config.yaml
n_layer: 23
d_model: 256
n_head: 2
n_kv_head: 2
head_dim: 128
d_mlp: 704
vocab_size: 8192
activation: "swiglu"
norm: "rmsnorm"
norm_place: "pre"
norm_eps: 1e-05
positions: "rope"
rope_base: 10000.0
rope_fraction: 1.0
qk_norm: false
attn_scale: 0.0884
bias: "none"
tie_embeddings: false
parallel_block: false
init: "normal"
init_std_qkv: 0.0159
init_std_o: 0.00234
init_std_up: 0.0159
init_std_down: 0.00141
optimizer: "muon"
lr: 0.00901
lr_mult_down: 2.0
beta1: 0.95
lr_head: 0.00694
warmup_steps: 200
schedule: "wsd"
decay_fraction: 0.916
decay_shape: "pow"
final_lr_fraction: 0.02
batch_tokens: 65536
seq_len: 1024
doc_mask: true
train_tokens: 483700000
steps: 7381
dataset: "wikipedia_en"
Each number is 50 + 15 x the weight over its row's rms, rounded and kept within 0 to 99. Layers, rows and columns count from 0. The size before them is the row's rms in percent of the matrix's.

# gate: layer 9 MLP gate, 704x256, rms 0.146, rows 60-90, columns 32-63
# up: layer 9 MLP up, 704x256, rms 0.136, rows 60-90, columns 32-63
# down: layer 9 MLP down (transposed), 704x256, rms 0.094, rows 60-90, columns 32-63
gate60 100:65 42 48 59 71 44 48 92 32 34 56 51 46 44 46 84 46 92 59 52 35 43 72 54 72 40 47 40 60 40 35 69
up60 103:51 46 65 47 52 45 65 21 59 69 42 62 14 71 31 56 68 41 46 46 44 50 59 60 25 36 52 41 41 45 76 79
down60 099:36 31 52 33 90 21 64 54 52 74 72 48 49 33 33 80 27 37 44 59 33 63 50 49 31 41 77 43 54 46 35 51
gate61 114:37 39 56 77 32 55 45 75 31 93 47 56 41 48 44 45 38 71 38 56 42 51 66 72 65 33 53 59 51 51 76 45
up61 117:32 65 63 65 75 59 64 32 19 82 29 49 82 54 39 50 47 60 42 57 40 55 62 79 66 46 58 70 15 48 40 35
down61 110:45 25 52 60 37 61 57 18 44 70 45 52 52 56 33 68 60 85 56 44 32 43 56 74 74 56 39 45 52 34 63 44
gate62 103:35 49 49 60 24 36 49 19 21 47 37 66 55 21 50 83 68 57 55 30 37 30 24 72 48 38 61 23 39 58 65 55
up62 100:32 70 90 41 42 78 31 66 49 39 53 33 66 67 40 34 29 45 57 59 69 47 52 56 66 48 40 35 39 74 50 55
down62 102:71 50 18 24 58 35 55 62 26 50 45 67 31 54 55 42 33 52 56 45 61 34 53 70 60 32 47 42 62 50 19 44
gate63 106:53 55 52 74 89 45 51 34 45 59 39 65 53 58 62 93 69 25 54 49 68 71 68 70 77 49 44 54 36 37 40 53
up63 107:53 61 48 64 64 64 61 44 40 52 38 28 40 50 68 64 40 71 44 46 50 54 78 52 61 33 42 76 72 40 39 46
down63 108:62 50 41 18 64 46 52 50 51 43 52 57 49 59 74 27 66 44 51 43 57 51 66 53 27 54 61 69 85 49 69 48
gate64 104:53 31 38 54 62 37 51 56 59 42 45 63 56 69 53 96 74 49 38 50 45 52 45 32 42 54 53 99 38 53 22 47
up64 102:44 00 57 47 40 63 65 47 39 49 66 36 45 58 71 60 38 71 48 24 60 51 63 75 54 36 54 51 45 47 62 64
down64 100:33 49 46 67 51 56 58 55 75 66 74 51 83 76 27 85 41 35 28 42 64 59 56 45 50 46 48 80 56 48 30 55
gate65 060:64 50 39 52 35 39 57 33 43 69 49 49 38 64 27 43 75 26 51 45 75 65 52 56 48 77 54 39 60 57 21 66
up65 064:78 78 44 66 69 42 79 61 47 73 37 42 50 38 23 43 76 65 56 09 71 48 40 56 51 85 33 44 35 47 29 24
down65 070:28 54 54 38 42 57 25 18 42 37 52 30 59 39 66 52 25 59 51 48 32 45 65 50 58 33 38 46 52 44 47 71
gate66 117:41 44 62 32 45 45 86 56 58 27 47 34 67 45 47 42 49 72 68 51 54 68 62 51 84 47 34 49 41 61 49 66
up66 113:64 60 42 57 50 51 41 58 38 50 57 37 22 86 41 49 74 37 23 55 55 50 31 78 63 66 27 48 64 36 49 48
down66 110:59 59 40 23 53 68 45 32 40 69 57 39 46 49 51 49 53 38 36 75 33 53 59 63 37 58 47 35 58 37 06 56
gate67 094:53 61 25 38 63 46 35 39 62 78 50 48 46 03 25 55 57 75 57 60 30 43 28 69 34 59 59 58 57 58 50 57
up67 094:32 55 56 61 36 54 72 63 52 57 64 54 18 40 42 50 78 45 53 42 50 30 34 68 69 31 53 46 56 46 49 38
down67 100:39 58 20 43 63 60 49 26 30 51 57 29 77 51 58 54 45 49 58 46 62 52 70 31 40 60 22 51 69 46 62 38
gate68 115:71 49 60 06 12 47 53 59 41 62 32 41 39 36 51 30 74 84 40 21 62 47 34 61 56 79 53 55 38 66 36 47
up68 110:55 68 54 49 48 47 50 44 18 54 51 63 42 63 53 33 63 45 43 55 23 22 40 26 38 58 27 66 44 69 36 73
down68 111:67 75 31 36 49 66 37 50 67 50 31 33 23 49 66 66 29 36 49 53 58 36 45 62 65 39 76 79 45 15 61 21
gate69 095:55 72 44 72 38 50 68 30 49 56 51 59 24 55 78 71 62 52 28 53 23 57 51 57 42 59 52 74 28 79 77 57
up69 092:84 66 48 60 47 53 54 27 30 85 50 36 74 73 76 59 42 60 37 74 40 63 63 51 71 51 70 64 46 39 72 30
down69 095:40 63 73 64 57 78 43 52 34 45 53 37 43 58 36 20 26 64 68 72 55 32 38 34 43 39 56 66 45 44 55 26
gate70 111:64 39 39 51 45 56 39 71 86 21 77 45 54 74 64 76 66 41 44 31 64 29 61 49 45 50 45 45 66 63 47 63
up70 104:44 43 42 28 43 54 59 55 67 59 55 46 57 58 34 61 57 39 35 40 51 46 29 70 49 42 32 65 46 58 48 56
down70 103:77 46 72 42 54 68 26 52 41 75 57 55 60 66 47 63 44 55 46 24 45 60 33 37 48 48 94 58 71 53 40 56
gate71 111:48 47 70 49 24 55 51 55 25 43 45 65 53 40 48 49 66 49 35 41 50 53 60 64 42 40 53 54 15 41 58 27
up71 112:61 71 75 19 45 48 23 59 48 47 41 36 66 58 27 56 42 50 51 43 87 38 76 82 56 50 49 41 22 51 37 43
down71 105:50 12 31 80 67 52 44 54 45 28 87 62 29 55 42 42 52 44 91 45 69 54 39 34 71 58 44 42 63 37 50 51
gate72 101:32 29 50 59 26 62 54 34 48 53 46 60 35 57 61 62 66 59 66 82 36 31 13 45 67 41 23 39 58 41 58 46
up72 102:22 55 60 49 63 62 48 74 76 69 66 41 99 54 50 40 66 57 28 54 31 64 49 34 25 75 66 55 43 37 57 35
down72 104:62 61 41 39 52 68 84 33 63 61 55 66 68 40 64 43 55 70 57 68 50 57 46 43 55 83 56 65 35 27 58 64
gate73 119:42 20 28 28 48 52 67 58 58 53 27 62 53 55 30 68 77 34 38 49 28 50 55 37 59 44 59 59 77 51 60 50
up73 113:48 66 63 59 36 59 49 27 83 57 42 51 37 26 26 46 70 42 36 49 58 33 49 91 39 26 14 55 67 73 26 37
down73 112:69 43 59 52 67 76 46 34 41 42 66 61 67 67 55 65 77 49 60 62 43 54 61 40 64 07 25 32 45 40 61 79
gate74 106:75 50 37 51 66 69 31 44 39 63 39 54 77 41 43 54 63 48 49 43 51 57 17 76 52 54 62 62 30 50 44 46
up74 104:47 56 38 58 56 45 57 40 53 39 44 50 11 41 54 89 51 63 34 39 70 27 58 39 36 48 52 57 64 71 42 34
down74 103:26 36 59 45 55 50 70 32 24 20 36 66 39 26 50 64 46 27 42 62 65 63 29 31 44 09 22 42 38 34 16 42
gate75 121:55 77 31 31 44 33 55 57 22 45 51 53 54 55 52 51 33 32 40 39 63 61 57 37 54 42 53 29 66 79 61 59
up75 116:41 40 17 55 36 54 42 32 52 70 56 65 51 64 61 47 49 36 37 53 45 59 22 31 64 36 56 67 80 99 41 47
down75 124:71 59 58 51 24 40 20 44 39 55 51 29 47 30 30 53 38 48 53 25 22 64 62 37 62 32 61 36 77 95 33 81
gate76 105:47 75 46 54 36 44 32 64 26 72 82 50 46 40 47 57 37 08 56 56 59 56 51 35 68 55 58 50 61 62 28 33
up76 105:33 82 35 70 63 64 45 25 45 74 72 52 35 37 85 64 46 60 31 65 60 54 68 81 72 59 46 34 46 52 61 66
down76 100:37 84 38 65 73 43 32 58 46 18 52 69 79 35 41 81 59 62 49 54 19 74 62 38 50 36 69 32 46 30 38 60
gate77 087:34 48 27 44 19 34 42 64 53 64 39 42 57 44 59 57 57 17 52 49 55 43 64 46 25 26 38 59 31 56 30 18
up77 095:54 62 47 66 52 39 69 39 55 70 45 75 51 33 42 37 25 45 47 52 54 78 66 42 44 32 46 59 43 54 78 45
down77 097:69 47 44 41 63 72 42 62 50 19 78 61 45 52 37 40 57 49 32 48 26 62 54 42 64 37 39 63 42 44 21 45
gate78 115:68 63 25 33 67 51 62 29 35 63 25 46 36 30 36 60 47 30 63 48 66 63 45 50 48 28 69 31 42 82 42 32
up78 115:52 62 23 26 39 53 43 48 30 58 52 39 30 57 11 48 73 62 48 50 30 35 49 32 41 46 42 24 61 44 68 73
down78 110:58 47 73 41 39 60 14 30 53 20 53 60 31 51 66 33 65 38 46 51 71 63 45 28 56 40 46 47 65 59 40 75
gate79 086:46 76 50 47 32 53 36 62 51 49 41 52 81 25 33 45 38 58 45 36 26 52 53 57 44 63 33 67 36 70 47 71
up79 092:69 80 41 38 70 48 70 31 67 69 38 35 40 64 52 57 45 50 48 40 45 50 43 75 41 21 47 53 66 34 41 26
down79 093:36 34 59 72 54 42 44 44 75 76 32 29 66 49 58 39 51 70 65 62 66 43 26 59 16 22 33 66 21 56 59 99
gate80 092:47 55 13 60 71 75 52 25 44 41 60 59 37 56 55 49 37 64 84 74 66 46 76 30 45 59 92 42 52 55 22 36
up80 093:61 59 61 56 37 42 27 35 28 17 24 66 60 50 30 53 50 75 33 45 41 23 61 40 55 59 54 55 33 53 50 55
down80 097:11 66 51 49 57 60 37 28 59 46 17 57 40 48 61 34 58 44 40 42 48 17 73 40 41 34 75 41 35 48 43 16
gate81 097:63 69 08 27 64 51 51 28 48 41 46 37 31 50 40 52 60 52 66 58 36 46 31 65 28 38 62 46 40 62 40 45
up81 101:74 04 57 57 32 29 37 44 30 61 51 60 55 47 43 54 73 47 25 46 52 58 33 20 39 37 24 37 60 56 83 40
down81 105:50 61 64 66 42 23 44 46 55 44 69 58 59 55 26 51 76 55 47 40 49 42 37 29 42 53 00 49 61 69 57 42
gate82 104:35 66 19 30 61 53 76 35 73 44 42 60 67 73 46 48 44 61 58 67 43 50 58 71 56 49 45 65 38 42 70 56
up82 100:47 28 72 50 68 48 72 47 37 57 59 52 45 62 65 42 68 23 59 49 59 44 43 33 65 70 80 67 64 47 44 41
down82 100:42 35 43 84 48 13 48 66 25 60 57 52 31 58 58 38 64 63 62 62 44 22 71 60 62 52 54 59 53 50 59 46
gate83 084:44 50 57 64 40 69 34 41 40 47 62 82 61 40 37 42 39 31 53 86 40 57 41 39 81 39 42 38 44 50 51 23
up83 087:40 58 71 61 77 76 70 42 40 44 61 66 33 35 22 60 37 37 43 23 37 56 50 51 56 53 57 60 49 58 72 59
down83 093:21 44 65 58 54 54 72 56 29 41 49 61 59 34 59 56 53 58 44 55 39 32 51 61 55 59 45 50 65 74 41 29
gate84 102:66 80 33 54 58 60 69 55 76 31 60 36 40 43 41 54 66 48 67 69 46 35 58 29 48 37 61 34 47 48 41 83
up84 098:46 59 60 46 53 33 52 57 52 43 36 70 48 66 61 62 44 51 32 57 58 47 40 33 29 42 50 62 80 44 49 45
down84 103:47 34 26 28 62 54 55 59 51 35 23 83 49 63 69 43 29 61 56 39 86 79 22 59 30 26 36 63 51 51 19 29
gate85 057:41 49 51 96 43 33 53 42 56 53 57 60 64 35 58 40 76 42 62 29 47 60 59 47 62 68 46 37 60 54 58 27
up85 060:28 42 48 61 41 38 47 61 48 21 57 75 36 57 57 39 76 64 67 35 58 59 47 66 58 63 51 39 41 73 55 31
down85 066:77 50 16 60 69 63 64 37 48 70 61 82 90 16 62 44 29 37 62 52 48 42 63 36 88 45 31 47 30 24 42 47
gate86 106:72 55 55 20 46 55 27 61 77 35 56 61 55 85 48 59 68 44 70 52 36 58 47 55 51 52 35 51 46 60 43 68
up86 106:12 54 21 12 55 47 38 58 69 47 73 35 61 50 43 44 51 51 54 31 35 70 63 52 47 39 60 52 41 44 29 67
down86 107:25 27 73 48 43 46 49 72 42 36 55 48 52 44 32 14 45 64 59 22 70 82 46 56 77 42 69 61 53 60 36 29
gate87 087:30 68 52 67 17 80 61 51 72 52 76 19 64 51 41 81 39 37 28 54 66 63 44 41 54 39 32 79 48 34 57 71
up87 094:66 65 50 52 46 24 39 41 53 33 35 90 56 49 58 56 42 60 39 53 53 59 44 68 27 57 20 43 65 72 55 63
down87 092:79 57 40 46 52 40 33 50 54 64 68 55 51 40 29 34 77 68 57 59 75 73 16 53 56 57 48 49 44 73 84 34
gate88 087:62 55 55 40 43 46 35 36 72 36 58 31 30 43 33 52 46 70 61 42 57 47 51 58 74 59 86 65 40 51 26 85
up88 096:40 24 80 55 57 65 49 21 46 44 61 51 18 55 42 41 40 28 41 18 55 71 54 57 43 67 44 63 57 53 68 60
down88 097:49 42 80 43 41 64 73 47 39 50 25 46 44 71 71 68 49 44 52 47 29 67 57 35 70 61 38 51 54 53 56 38
gate89 099:15 49 57 11 38 99 46 39 50 44 50 42 61 79 36 82 49 64 38 73 43 49 25 28 69 40 58 63 69 58 52 32
up89 107:30 63 56 49 35 72 43 49 57 34 63 54 38 45 35 47 46 69 47 57 52 54 49 59 52 68 63 60 22 43 53 51
down89 100:77 61 34 38 46 38 38 51 61 50 36 55 05 60 67 40 57 37 54 41 34 58 26 15 41 37 57 57 79 31 14 47
gate90 095:90 58 63 87 44 55 57 33 68 62 82 48 60 33 56 46 57 49 18 63 44 51 57 75 71 72 44 75 52 73 48 55
up90 103:11 36 36 55 67 60 38 86 54 52 49 46 57 45 63 37 34 68 46 60 45 51 75 66 54 52 38 40 71 41 43 64
down90 097:44 60 75 46 47 30 55 62 44 39 44 52 60 79 35 25 80 58 69 41 54 51 39 42 53 27 54 96 95 47 63 54